python train.py --hidden_act="squared_leaky_relu" --norm_place="pre" --norm_eps=1e-05 --init="normal" --train_tokens=779800000
Each number is 500 + 50 x the weight over its row's rms, rounded and kept within 0 to 999. Layers, rows and columns count from 0. Numbers have three digits each. The size before them is the row's rms in percent of the matrix's.

# down: layer 13 MLP down (transposed), 1024x256, rms 0.0444, rows 269-321, columns 0-127
# up: layer 13 MLP up, 1024x256, rms 0.0704, rows 270-321, columns 0-127
down269 099:503572472435456532432384540502432552498490532386486388475501596572454557573506535464505496485501510504525496412393491509410481475401478487496506460407488528352424537520497499530458430491480512491429397579490496470458543539455509532492494532477468545432515472551494516418519562545477532536463529469584551461447550551525474502618524453430464427523574441509452488474492582436488386448547
up270 102:455488459460472371486538514460487563489461464541462521541556585436479417494579428572583526449465456601506392461470564461494543509523429397415576480423500512495494516507448469485404472488517522514516523564448479470489470515507556436500459533590457553468523486453601499568456439488409588460472508577521566529535554531464468426428427448469500532458503457520563549651486529481457519540533
down270 098:495449530471522495428537512487522547467580442483491508467499490569471553567473456421532377528521555453551523516560528534419506600465603470463577464462502596615460497544492470514475549615546535513476493617542543412532497498538562475477533491572438432471530542431474520409464556432514496451504495498546498470450589409518537527635389491538456433527494512511535440439546543479476473443446
up271 097:526601509550564451503495516489365433460591629478549457531486570460504450587499552513476462500515507545526432406506477541488522392597531502498504478560475484485449497483481532544436395416574524451478576530586460557403453551471361477461526423575456502504498571464616574552562532430528565524524546521548475435441515505453519502486433469495454526489520504485522492476514519476490509367474
down271 098:540413478503548596433476424527587510519458498414391559474512524442439468375425489519572471487355507546504486485560511543433539525482543448418434580566513465531483426480588568516510533548516456430479450483454517455496508499469505431528446392348505442497485444580457527515474532553504549582504408449554474489454532627528476500579460497525503428553572522523582572538594450554482438469519
up272 094:544363460509578500446474477456532512439568535346557617611605521510471523549531495585423437473495500499582458398436550587547443618470499516490551618497502400484517445535470498554440502491514501494443461527475504481458489444570464466477487549477450550479514494538508483542476548477434486534549446511495465538491444534510432394492418457497511520514553562461457487487495528520480469524444
down272 096:491511454495552502516463495498482498346564600410527507556450400376522440444567523431524456512422546424506525480506526541525453534554494387462520558360468533499476454560482516533407512495505508563408447531449421522530501517493485530624549438485487570480492549439477566522397533571414403513508508519529527594406474510500561431473459534519480550494530531390528514495480521506493534579574
up273 097:545495604589506496497454432511520508594423523464585501468503459482569569419543373521507560494506528556569489510502481381442461481543486490505501490558412572440494483433583560530496513524579547493502403473424541446465500596607549523534456442531462482522520527497559483587570485396449535611491429559480477515530516570482497516438565437428491503447539486412483471433495571463507461483518
down273 098:487540490492590474549469508480490515461517585515478522483494478515468520482487519621487503556468479495483541551465469517464635520448595532491539538420527477536492450499522448480476455550614489485531495539498538480439563520479481489490504461466498558397491470501559438408459431571594433551420555514476458529440431492506582449535412582401448570487484641438641462534436515507429558541503
up274 099:485526566541594593538405574535529373487392401481475564549497496448486443482504513577493483459568536543466472506439531466449515509419581471452539444491501491466506477524531529505477420459451649468482477528487454545531626504391500527461592492468484548451567562484481549500569509527404493516458488439509482566487599548477416486442584536463453567567473541405472512411510508514473461445455
down274 100:566483509504504532506580486400460507424462512505459580528502459542440500516465459498568456477460508622571455487451496464504514494460479465519455457427529554502551496442373566533472420460521418605443588514462457423562566589415462473514523464489601498489564553501475509468485520570497538554557511505489496491437525480522552589503394627590444518469434551535439506503551468462481589458496
up275 101:534523575532563498443570576501533449545495512469473521454430413415462622504491583591528544457450528603484509489445597547544481459547569525451520447468544462532478554487490523448500426547510542408506514511348500445574496539464554520495412515485386483446542561518495443525518524498461487595504450475450473540475456520472454566558555520511482457470494455443533511572503513513518566550478
down275 095:516464433519534517525392420518493504493489435532586397521509498536447503552561572400521527454582573566538562436536566520444533453427480518419426457587498489547592478511531452606561447536557485499501596424473487510539438481544560475442413470512532489486606469605332411406486418397466630474496451580457496548547535476473479497467486533534483494477375526492520527489493425584528477460487
up276 103:450492483489461513556499521584454592469513472576438572547518515478565461586541498529579502503488460499512470527458530503473442508531487374433459532479454480512595531410503582507582566501548486457426572451471491497464453434480452405567443455474467458482412442657560438442530496506541466407452505429506553523395502461478513504439509527478527536481474543601418474510512519528525437533534
down276 102:497538438430515508381564453625465486479526618459510417472532583457449489468525472552553516572514505507547502514499472493439518511533437489491499454465471504526534492606493367521411508541566621431476572523492585537554438578467577474465528467571576533393556488397461468503565424508494503549532431571529509495533488538450470476516575467539506485494416468490448477487554498374507495582556
up277 094:464522524590604476470539426499495449514567536439479482504530474669525493441547513505547466526581523535548445453461497467533580479467483470504532519469495448488568530500439503481458523574521502528417522529449435530496481563552396504530521386495562456595383462493535465515393454409531544533596426516458459552544460399495588514515584434521521609566466487495460499533400501457478611550483
down277 096:523507421404433436518445447446513426531504536525455568541423441454526424463538538449563528429466488421533434543577481548494539513618461484470556416466491525476551507486544437536521562481538496507505519506532573571495515593486546524477418425492584469484495439478491446482554544446478502527518520492611497437510534537492368524546478552518500491472564505534560420538491525428474423533469
up278 100:558523503546512500475505527509490519474513390516458515477431428399566395475436491544477453403531499481552501560490496650445455491455544455444506536522531464477603509501537542468539535538538535544539540469478478494491481489418545491478479570469540472497448479421425632527511459462526481515455488513533423555557458491503566444496452523466391474524587575510460484511598574497462619569487
down278 101:446453600586461472486558525494461522456438503465512517594456548472494550451499460583507477520476494609472517507548441471489398500392405508542463613456532479502613424528489476483517449544572483479638496518429519586497551358545453545442473478417364443474508492434497533500476417476525511487532501507574504515529512527477501487574488603526452503481584507509471470514497485483492447514488
up279 101:571481629494560440642510471482510427471475521432473472513570530462501479561542534489542434498538467468543498523468507580449440562529480450566586554541515429434456524543465573471522539493611454485428423566512412455450425586420497467553498533432548557536454433521510495498476468496489496515467444555438525477598529527529455598570492447525539557534470468535519491442430473445441452476426
down279 101:521463456488540493592576448535582510491548561533343479475474631455533505478348521549486557523439538517440501467495437481561475476580481455515538500475571510500579597510534498538474508559560446459560454491545485534407417488493531538520480517533518535572533561493535397483467538484607458426515378485609522497579550483504550557536604531514607476495483580528485455537566538456377529589486
up280 100:418461503365461570506463530401529577582447560579465431515542525547499454643474481493505539536493537478509468540443528504403520450479480547470436462527420501475497414552498582517508554437552474514448543559558588446547550536450470510532543479555536504559519428404520553473546522592513450625569563511407438482480501553568503482477496484407489517508536473471481455435548517509533484501462
down280 102:537476452525523425569408520595501481483507551449466621522418528484462478467482459534541549519540592570529390597433474583480437481543410486500499466499487499475463486453509440519508535433529555538545521457456522474541601588486473472454514455526595561447443468480482497541460558523546582444465510422452485530451473544444533413628496501473576514427527444394499547482586582464516482511491
up281 102:527505522448586457569466587510413470594488453491551508412515553464477536480436579473503509432484463496547494507475551522584478530524590487482465459569507476606529492497432499536540492520490572488559465492464466559570423477525446517445441474491499475624462558510524533666459555613422547464436553483544505455478407566506421506564508413470517480471474501516468551468568543508462452539509
down281 102:529517487562478497471510500527426499343455467550475446439676523505621474548460534421510482585464436468608423487608601504455463475545492522504431496458570571465507488544499557487514465511464530489491404291566546493540563459479418423517542485495438559523483482449483551550523488533460548497477438482454480486429430459506522472441421571377444481530451511475550552636499429532496520493592
up282 105:532432555460476405482464441445343464432546399478530520553454444401470484326467385513477521442528485497480510504466492472435515509517480418476513494472432498470593410497532618537464586549468541382437499450480473490520495452471492503533518482496503453484467514478612460508447572624494457449487552526444526524500493507398490554493430423470555479477494496486416520525594467451514481455458
down282 100:575474505430510418430442505497496468506476469535391550530537480470544464387526538478545422516448475495455559563478519502571553421467510510459459395457582494474467479573649505493457475495509546543469392502490561561469444523577516518580556456572543531455516562494490556587465534619597438465489477613461485553452578575504499572439548498416597493499470518508420535520447470560530563497528
up283 099:488448476528512472508410510495489583479467568541523578469624493519590384532582501500523530493510556519457464453503485470505557465514453405456452452546499517539486566594477492443429557511584507530422544472453535483525572543509445608447504470388428439500471497564358561544465486449497452481552532514426450479574573526518525486448454532445570443418462545549395458514476544507504465532532
down283 101:564522508523481532560427619456461425544490388441432575548561483518454548553462533456516512526468474615515487520533517587490510520512683526548506569522554565490556477489567472473510486530483499513542555515528460469496517583453530418422487526494485498426457573503487480508518524619577530520445483486537463459510443507489506481601507483458471421485487489452557542531516521559456479459454
up284 108:501548487448596513531490558506475497521477465455492538550561570452487569576464381526543556486468531557516540489516522531487482453527510530418581499503505495590502508490484597527547523470469476433557543447526546494567497483562456417552577524438495434448557455562522618519597628561535557440473598512443483539496589559467485413455564544415532502528519554561513474443480578523541412564441
down284 105:387515448458544480493561464391497536433490460453484437527491573548517545653492513441494497454479541545525500530459535434493507636487579463472619458563571520552521541568442456536534512516504406502526452495473451510620521494523513407537468550507484536456486479563437524578375467633598562507433547567489472448455476506495476498503483465519425492549481560475503458447439510440478468522519
up285 104:528589474481541433470498497424463567559516489552476434560516447530457464479430513551540612531469484523433537472538513470399569456422517497565574549544512477460471503486495522521471458512525432436458491485608444506568448463426471526511606519543478437576516517504585620606477511552469471368491495438537518576469572432513526424528486526466477541434492422503520499490487487521488521589526
down285 097:498463477560508542469511452472421505534511458515618601451519509470542482503451495366495575516518501425586491577555488447520456559482547501540600592581551535504602508596544539494473481502456467505550452533531461542521501463493484544355508589545551470400489485551361530480503537586527475413552465498498521523463506511453504583465502502439498473495444356517577488533480520383498474486471
up286 100:511420459539514503526456460519497433452545502528471521509494547457411538568554482521458454508568476536475507409505487479527408512564518454537444552450524446552467492487535560584589591446460447561568511564528599502500515550472506455461564505491568402510558514556543532486519515513528419613480558576507475547443492529500474489502569440359464415476531574516555497493468515376480434505560
down286 100:526449527561551505448529447478476360491490501543496517536484515357471544523595458488603461498506510564582538487560435500533577503511523481473428541479424445516449486458532525504472548508418542438563553427415550589471503468543607556479448534519437560523626555516523480466430511555413584533419503516519512442331504451470482474482508447502597455424451461511491506519472561525453539542569
up287 102:568425540376464526537550443451568453497428494537518494438527486470481439542477514477549552426526504499447453541496467502554493447495456392523506577596453533507548562521475536527507522505452458504537543442462509436555440491493375397499411478430534502460501590480425471578523438535476516368491526553479497504537403529535456439470456439570451470480493456565555392456615433472572417488544
down287 102:514453556452485464459508464485525431519446509435558468430513504482475470514458521458525426538528535528572423532547481434548573470548469498499471484467456517472575543510414423525495462522472538451427487484514443443516542496540545456407451466490510516521450569496554625516566495495473440446490494557516447494591402513475454546504529536555526430516534484413481553451554511543446462495502
up288 101:519439549583452490558454568513566541482529534591534436518554537505579428475515482460446469518417560506469439503464568498497488468479514426505491526512465504601508463544432440520462546538551490463564474414568402531527500522466484468600526472561637494535446460539451499499416522533463475443469512593408518523572396532487524571384512508552540518581542375470518391429504459537544610521575
down288 098:426575482518428477503469525471513508523477555448574523498415459491488487536449459515454478540516561590510607398521426607459637454473562478511511491509565538515456463507558522495487425430550501471459517459475548597458493547555508526509371486492563530509511534461512469511505521492491465555534542495557478454529498464478451494572533511482456473491582599615565558492481489435422467501504
up289 104:481478530491471398491492420502524580606528471562407563506407503405491453413496523614533428606540486534535485555523490458391520552428503481483467556456462501493434370483457523416467520513551484480441482489428526541427487452480572510603364548518524473459518507466567513498538526463553508433471488512481455484512515473482473590541496455424531455525485445497538551474491481458581489589479
down289 101:460421518474439442495525467481540477506500423430428486527513521550567465470471408459567532488569417439537492530481553455445470533493440508562484513518505416474480486506472408536456525529438533445471488568516506461401547439569472495556486547505470447543464456508541485509490544495553430498471535496398518451437578531503520548408530586566568551511567645520510481411502573543580498461426
up290 095:553459438566477573481485485534461560496542453463574533468412445544553490449463539472556548609480473505515546424469577521512477522405496412532408439439493478508539399488516467436488564544477490522512459551523471478428452415443565470470442499510425524569548392541440438476520477452488524426473522381544549445517475527490581450565608459444444511554573453537489471543509487372493452510515
down290 101:537439549528511463503529572432484508545434472494504516525442542520461504590454506459513478460540587469545591486482436571466425454642611527427593390475528549470518484604455467482453508515502521555523534456505483551543465517483463513439530524479514518475553592554460405389488555483500422475470532565508493594484445492516557465526505480402556401435472457482561512463409495501414489444493
up291 102:457466375591511444538547476597509573515471620550493480567529432466484554456468540417482530484552550506472451525403523505398479473521539491505624435493440474526508502530505514567504425540465510456485555443484523473432372439535508528485466482605478547513456555567467459463462558395584556569474482528449569526468446503544433459561466480401517581457476394452582577517578526510419508483469
down291 101:548531531513527451495621500495419498533543477550433464541503469502488410536538576555569484485580539404562493509487461411482490520658528485452439557518489616462520550477494461401516436532519476442504531502567478619532524493473536571538472583413528446500492519534492570445499511481490400470531409478464469317468459465503518569540495514455543478525571545598466606499496474577499480382494
up292 102:471420500515529430524525553579440594613461414497491512494502525506452480491487491539455600491537486486538459432540553450470486470522488457465453461569427449511452414503486537543500526532528471489403457490578509501498435545490522537565429545527420516451503541595444494523526501394487506450431501538456613529462398496452550461407477584442500511507428412457606461481523527527517453520472
down292 103:483578556498557486452466478550490495426551537498548436439483525494500532432472542479526434537491489453498515518538468464584422489523517550579497474526387429420524560485446472536612509460507422422480578571612534509478581499548499469494548473458569477542533492521528482479526467480472547520541581475602553449530463456514524539466483435541501517475505474501479493522460478382505462482537
up293 106:434488556376482520473572468485536393561431442503471546597453536497516482438580529548499510582548530484486467546449527459482520500496564530466451501545482507528435474427580520513504582460533435436590434412417343488544505514478513462506468511524345489481601470464433560499430560474590482524502474592506535523540462524462470470385518455458464477479513562550581529458577527483524455454538
down293 102:469440483448451494537540502547502463461491500471482462429581459504499580497510452548464515418486480474492473491490407510407483531406530488508482514482466373462523501625497539570583463407530557456446502482568445481486486581517548512451476471589556538564415548552563483510456572459428449552519501575521512547546407437475393475523528500481368483509485564482521476533519426462442529491526
up294 090:397483447499550467491464485479452455537472521494595444476574559428508534525603443565543529531610512460470586468476448519515408435517418510418594457572387427478441543413514483542473398579496486445476523466517513593527556448452450570491461531486537434483508445491524502476442504558518577442463545577515475494431458508418424549555583517518474579571458457455561527530462531530527477537450
down294 093:466551440474419473383512495531625395495474482424465478454529488517511431477524505513490491483428565592518543517594500465569511458452483514527442424445502504574481522524532483536402492359481501451467572545437531498437438455513512478576480450462418476459598493529457562526540601553443375588451397523416577534458522516461515486485529493474529559482509510551459462509436502444509488476463
up295 101:544562468527585474541573480534434455518432609494525551484543596496528475524583467571531502453471504469557493528501492542452602554334486475530460513476453392419583602512471533496555489499412531528506537470612476530509437464433501392521530516573511498430502426524569577425532520419495455452526551500449495497465476496478458382496513530525504474562492485477437396445537586505447412529475
down295 100:473558512481495510547449424452611541450548430468550566448489474498473518604502572474442544477467523444565463465479467539475520451548533442461523528595487490585403449478504396538437415521487439563515535561483437480511515545539418473500464531412736524587457505609492523481512563500459469501533483498551506476567530510528514532488625547518467478455451517406501538449506494530523507527413
up296 094:469553521505425527504573441584485493455512475503503463450508496448510546453489479569488540568530496455560527537505527550458358484534492486562463467434399452554466495552513570543494545557517448509491492547434559428545494439571501583522455464485438570453473483594510496563518511418503563635474506528450488582552556573492477539484430401580517504434455545512517478555519560547574495461610
down296 098:419522519504483507457537544527452518473459500533462392508527508566464544561531468601546408445528530439467402511473498562586504506561584553469524511449485393518572537517588487516346485527558533463522423442511569517484452471476543476456528468475497438495498519530515440419478525606436541522470517466416505469484502474539537435507623558510477528448472397470516600413525488477473510470527
up297 099:529531481504554447538545556549532516434523462407534538549516518466457425480480496507488446494443425440522535518578450499517409574507591525527637539461434497553509480473503435437529556459414490491408562532584479574570490564411532469538492556541437549488484427538504455548501618519469579442517536557473472515418486461538550484540547362409548439529489506504541472560507449506469459515497
down297 102:572411524499443505556550495580508468513417435490491454468504517557492540530551479548512514504507495483496525435621522483508514425539493501506491414552600481469576437471417463561489500529562433544461446499468579547438526531622492467569634458525586368417546557445478447535556540535501567466507520539624512581468507470504483562366510497486520588543449555531470554435557557604539545560462
up298 101:432501486596552456512478510510487383485547456426464525563471480503455489484588416534542411546537439509523495525478442468540580527421588387467431479445484519541526467480505526533577560491495530459480472423433505462537567487478506436515481560404494525465638458496534531552472324485477447450541451544385421512498508517402416596423549566565479512491605566560544549520499536521479520454490
down298 098:478498467595479570482506453553546564509466482493511487592541617550487579501558504455518505480466481552517495523459551464600595488578486418518539412534495536441528459444546536381558523558429512561525426559442568501449575450449527520480473468488437491445422527452419581542511531485445542496487398490467456519527545566454479403470453472479460511594420548557477539499446434496480498523467
up299 108:489565513490556373513458606529567510474475454417525522532558523504539497521476531543510548462528539606479528561466514495517537473495513485434515527475477520535478541435495541528459533489460583486525533528417543574473519555548553571476439515497487559558453538536541467547537456372491362516386471544474385535557481551429440511398553395502394460495494524448489410615406448429460525518534
down299 103:524497451515466561581465438553491456535530481518489532518414464485500499495464537478496457540527533577520550492517615530528405522456500486378496545418601456515488560477587487476539501308474521523538516482424584513539490573442530512493441448447444517477514474473495418547535576555392446511449439496460546436512597493471496546527566447506479510570526549482528456501487505508459561589536
up300 103:454533494461421511478569554463581545487460406457410434460433478525440496526551379573472387522569546526544451439431511460564549444524569437474435480493452495474428578508465546511471552536429538433464438485548440411538563578455489490412449533507527511459496521507453466445445467428430553536454499536519512535551554562489518612541422501451434526457488476473484408501449386544514541499536
down300 104:494514519543571437564470568489489450468520479522463546569520504418547459442492535486540535436535541432479449506493647412389500438403473495595505487527552497516529459529539483557547444509419530503430646435411549515502512567461514537487541482491493494557471559514499481526557522380562556534497445512486511489525526522531500492551456463482539461456496489375558569593490430606558582505591
up301 102:439456499387643506530496503397467479464488513492484438529426504515605485560467492561439526476459527451533629482489509501528520487497506481467511487507481561447569510485439497452522495488517530475576506509487456419486469479485478482661467545499542438588497521540472520516401545550490518476482491527505479437520411543522467468456437425503436579548524499428519496460410449388450461489558
down301 101:582539509522459542442563551527609497499488546396439512467497445538435507453546584463507485529426437614493518455560556505507457499509497593490475558487540517494505486527476476464501480490431441424541474587551509489508458493576475544502447469488504557532570472479484444477664520419515544518555459454520521501478470508464510512508493509530558539468408517579488430486513513482515502411388
up302 101:487438561560496495517481533415555478494477433409497484563522551486468540455487532508530482431486503481566402463375576432499510539542531588370451439529538593557456533500497517455447497513427545475483444465485532563460537521503569567521381593534504416421556517441446433527521545502528505505569522531430478510467609506551460433429591532495529523513536534533470539427473460505495571474524
down302 102:540543521420551467464443479503518548500407535558525462511471524552476459514530533522514441516510538489523525510516517495502532521468548530565505534433368538488477486465451533491530388516471443421491500410480469473485494530524566521508490499417635552559472553578513547539464408524604539547548535497466481516364524571533605552519473527522458441469506520414537489556601469465496458468538
up303 098:540505510519555504432559512502535601527606445536506490433437459435557491556541457387511545502541566539456432423477388538527509461469433497595487464535546478520498471499464511532525476459440572541513545538553413530540367462477421476499450439513455524493501564505437574426501450533578459441525545505431484427490481471497484580490538545457475560393423467418493457463453593512451387483513
down303 096:489508444508541531383533489417461394475505469490505579467554488462474475535484500604496453483517525462574506565521573476475527519520497552433582443481491455581459460504515421363480389548492465511451494476474482461501550497510643438516416463485546548426508503493512524549519492608446515536507471521469486502485444482560610470370485507539524466530501509602566529596503481428552558575485
up304 094:556458493511500490511532451578378496421543525485502412584539543467439489436529557518442474495566481501473467518419546553481513523455494533440550452514532472525508513488497631482502446471550613548382474484515530540511527462412470410426498533487480532591488465393474481456573499557575519463502531495612510498556420501450536475468544499542564511533433461535520537485606548502364465482514
down304 095:428516533418470490550418527350560629601461510545470537414517431502548525507561513371524476538411567507487456536496527491561485531542495477540413522462536573474468392468530431452494519516480510525535582509504434487560535444604488502492395512492514521483520563558559478568515532484518480468540492464360540486405608446447541485588515559488452434527472514505415491569405512510506441447478
up305 108:593442494544498463522523488484391503498480552510621477484630469533465549547529550463519538582477543473434596495533521470433505506462469552472473512504516464464462642478444536439472456585493457531400469414522495462555423578476398585490505493538431413480527543482570462554375488475480496485500568487480508584426432585485434545546473530510547525606475450518493491480466505492434481495514
down305 105:479524486487492509539542539455478544547560455508457503552509575399522588549499612563503446434498440433462588488516491537496454545463450390435566509474467450418517488454427429366520455593534466515491570442526506483491437478507486478497475518526501415489416525557401526534510486368432512492482508522466552404457496478476499539531440489433583521448479478546474510545578475475478570519473
up306 101:484529517488448427601441489452532467483603485458452538448550552525545550439501406573506495442530504490544497522398501533451586498466528490471501512551527430478557480493489479522526415597507571488498562564497493514494445537546376534438515456611475440478465451479456475521493558490530573490516489604530463476609520537485531423515500423500401574567553473411509400479537502447392456493520
down306 099:404480640483468462416466443530501485500518512508467544522426492494516458473477537523581535529557536496424508490481485556530507502538550484498500450440502470378527446568484464543452483536389462465440637572615543475477469505494455509508490429501503424527455498486457514464532552461529447419473511565493472415510467493460451489621504469564490503474454590528431507640561510528551494559490
up307 092:452546505541533514567527492567458394551513506540499527519563551523418472442521552483479554450583495558510467438393558369432521549474594514566503530523555524496514469429518431443523575488578473447530479532514570478487446532489533446513510545529547412451558484528476505549508493405517463590460479573492496474493539525508438452465542537485517480499516520530600442462604482498503558490453
down307 096:509496526523500486450473488427467607463441536434582509532494460481484537569558453520460434504504556573474542539534562445468485441529505423460618458523475582475465479567451409495537483489488446396471532514397456474480474476553455456560538468483538533551557493475407551554507596502536477462514483427476482519482488406476514553549528493549428521451551369601479467449426505509531386616513
up308 100:472450391510624530555538528482479431399441562446480411428498531437371545498511589438481541502464561473515470589528468474523467559383403476482550501412499467512522418458481564504458560499483503508520459487510515495494544509430484516407491397452525518550381501543420475416608432484379549504461436480409418514464538511501472525619481547539558434532495518509558404501447518518511448490486
down308 102:429538538474541481508514536482560474551551592494459484558502515521457530492517554572508429492596562384579482530459576516394512549478524467568577538435523441437393459559596475533497471464481516463436531558494528501505408574488498545572444540414457497456526454511468537492478484501492521546510537527554456505463537486534467496594463477493521417530523538461621540503569556533424532361521
up309 101:588538504542504541535484566591388573515506483506528497585572540490531646490531544460635546519586484537489501399562460500543430532500480513469531556547431500540541484565531507412484447464563527495473474433483515475529454576490422460437526557531560537539614526480557475494463481539487558442497502469480524522451495392497510556545484560446502488469454477528539489507489395486528391454456
down309 098:519477518493563571462486508583535450563534446417467503516486438519475454479531545474468523537423469541604523415500430483529454541557427509395555513451593480474487482416544489475493482448513538436522424482433606529609465564540536562493473543576582456446515445353498503554510495466444549523472486547519529552449408525484539507514598474471460435633541608527449527590554440408419438455444
up310 095:502470520517487446452516519549535615588517544535512580394454590480537503539498533499631501472685475502495517560441511497578459572534563398462390450495436453456482546501436493558484497450520537531442604454505472574399473482470489489486469542513582433427442494566510526473509465493530553481423545578486518482530444428509522523514508510460537515461527561478418521516467453457446488478521
down310 098:522528460460501467410470508601549559508570496478527430507445494531444548593566577507494510539606500479529510484483490493556482522464480537513483510399518530443570487561489550463449545494511583516490617536466582488527556448510470488444501504576411454482477524486513509502468473445537624535512473541582550503591507486528504452526415563498514515438447545465425477443456443638533495459576
up311 097:403547537553532455626552524463533511422454509459483511506563601463540403522523536406443546537523464380397536466569535517504530487568433503565495549493481415484583525536445492561541486487496499470472504529571415549504452505468383576485518461478545456509485469459522506472470448553529516497458537529570535500399597525533444457498494443534596393582502493462505537509530528542494564411543
down311 098:591659417447448534449394455450566476574514409478550496542417445542469676554544528557512499508492443562519536498428417465424487487476498447509521434489472484607444567504476484513479510419541495451499482486456393488535409450472615459454466467496552534526539490491502533536470521432491460537457535390410552531572527492523514533536600484450453565553532461461461448569546426478469514476454
up312 096:521549438476522438516438556501561529522499557458508573622441516483541420510507473421453475522641605530537497507458491537503438553523476559496572388494407548546534411490498494567425500443540535512411507481458538577452516442478491494629497516526547485563547546589426513492551444492534467569482472581417585520454562479535477519526452527480622544426517540492447482477466497445454552474507
down312 097:578487437439512541508457472460534514365514532432519475420497463519476507519550432522465621484507525458500402563531487550503555511567494571481549597444481539469501504473490477480504581602551493546409487420427575511432536438401543451448462532644479503499466401517527495459462491548482626529582436474519506630426521482476459482524490499439537502525529432525574515519527521492543539524451
up313 101:509529510460404420459502460544482480423469581461503445439479474504541487487501508541519556582515547498493433473463524472507453424611535493581435497527417464519542461498513559597514524491514528508478479626477561526461526434478490460481513514608353463550578495568453435505502413521587422449482503541515493453492568487468494609520457560575455519444440529374487386480512459507488540454439
down313 102:452519512520538550623524439514624598519566444420502469577477510551494546552400498639457540498419433461514490428500519548507532555482505456575441451457422512535542544522554463494516460517534476510539490414414401499460425461546528493367423462498537546480543520600506467577482585512548532470452531488528582423460430592512534403477455537484469490464489477511551517466510500461488481441485
up314 100:519534556504547560514536574539627481440343473474449522454489509473450508480479479558511532513444451539572564503549580501487578432487470521504414476558573482590509468512563477483483506576537389471443474552547564401499461465505555363493539587580474479549501468602496490432495450447557505577515525498509473478462530505428518525426449565514448638513523469446531528528537547427395469497473
down314 099:462533461487558531539457379415478459486537456494500512505523517425491378558533494513397515597563559438476447388442523488525482539522564452523520444458422386569450351540430499526482493493515420472515458597492439496512616514492436563510448420393484422503474456469447539440505530559489439535471435595440457480506489446535549521467555484539569499467498514432461531379465524428504545502496
up315 099:555531506445512480577442432488586477548542490490487497609471501521527549471486442533474606526494508548513452404436553497543410498525492571537560587468474505489471442525544608534514527491571475496547434572545507499462556563490378464526466544415520521540404589425523542432549505426519447471491454561516488505450551500541469562553550559495501562479572475513608545430454554460482530505606
down315 098:549499490406493533532396546426430461581487529475549442503498494474482597528472487552503516563514481485567548594525574550411535438544456484404503449489530503676504435428467512544535397558484377428483514554569476541416452523534553506480528477435551441557460492468451506455588452398527495503415526539561506519532456550561505491442499548461520486527518430539559462489544497481568517665420
up316 101:445500482503437458573443470518513469497504456408540545419423546382465574519463524505540495464473538473565544451492437435406519532531468458440531506407554475522539467535549490554514576560523510490501469551427470599432619434443516395588447507478443559613508554507441509463472502432498511441492502461372539496526501524551515601526513537460516631555495523484540575525504433536547549442595
down316 101:469535566545468427467435492484532496534567412504555520475434529508469491408516553461484407521534465529607463538486483542522462500553520495562438517483581499360506451496549466562546581487538444443627537509621413471422499519599454528482419461587544527450417470519460450521436467456493515468558551456461539515459490450501553592516527503509402581519498503420551522478470557519466539469462
up317 098:527509484457457401527506532469499442551487565455502511439424532524510563503494465569516505520506514552585483506485592445500529507534536520506507400473499547513450534556503484582523548464509478475431512498541468556528451453471550431406450471547522433493427573477537498610602566537507499512492480515543433526510523461486384470452470447457432528529468494501378439536488500466528463450515
down317 102:493639554581491434498482486427497466446570538492520508512538516361498469406515581394556546510568481413432452498512508514491486563394418642532510598515509471546534496458489573508479481525504560496443573536496462470515469507427488542482583506474507476526575509516497588505555524550529551497523515566544598477555586530509438525503478556532519437539482519475539521516438464498448516581480
up318 099:475364509512507446522535563426587472494589508520500501510558551536494518504560494479521519512491515499525558503433479543505537515460542521402532522551444496523533531522408549533506480442534584561444568528495421475529520511481491482541525495613465479507617463426487480501580507581499440497521517435508423515449458463506531551504444581467435513499545553616507518528516506491434418548544
down318 103:498563515606480446532519485515507562488511493449431532480400467493451560582425505489531586493547493484529468525487345520458562462551532527558564461494503534571416522479585421520501502516522522536501475500456514555441445529501529526431561458452492515490509518390522547405459487532542598553494547552499455473543364515453437512438572534537556515486477466472492463560579495587503583406445
up319 105:489575548472540372544533512432490475494475454556501484609473594504559582460556561552441499567551559420532463528489530479424527466590466512557475430383475516454446478452537495511583477404543551470529556505536450547537460497426455432489534533593569445536577483445531455520521428583519471542432610474492551538481429518484485469488491566492540464426463518574595541517534507540491504411565
down319 103:508569448463440488516456532428496491433411480509570489527543566439451479476575462544594499485423522513530544431459531473456503491562567399454504417436540461460543516508505561565518483505454617466503441506510435514553576479515585532549506507526509454462452490379617519487525514499409489549481528586454492453513590481488449543553553507553476529461427509524477468510425497507557470577459
up320 102:413492449617529544572519517498516428575456617431503519565488494572551626449536453463568557455556572542538578503471390500473527453430445426492502431427525466486533470619516563544473497504536479451528526585508478578491434504442541427420589529510555541475534413553475482492483530496468485431569452439528433568460629513504500460473493523546576542479575473504435487530450487529457534535569
down320 099:530563574533363434449578450526447508423447484441524517512515515551364502499440507435431421529440421457485473401539516508411527539614490546460499526467456481532517486593492517607426530503514468495469540432516408537423497514416497456468522457467477538484509518480472623589480439469479507454481506474482576532511442493480570502502523494441491573459538473555483452511502462565408465496557
up321 098:538472474554433447508509392491452445471619434549505488485517608419571437477484550509422552397489466459513491488509574526428528408470433485543455573501432484456593542545536443487413473499482521483485543422478472518532539499550521554545549455538506493544474414568570580462486481569594529529515452459513323454502473438493509392412420480494473579502443516489480481463535584424546521463497
down321 098:403517505518481483442519355517534520511577538403454545414452478451564435511517411603532552496450497538621423529515472481557526536478475460507564405529492455504432499535489474500528488511478511571534442522436522525523481482516429501527605434397548532611532429418554497450487524548452483483482542467521496457472452526496589561402547504492488461495555556538504495559433453501416467499519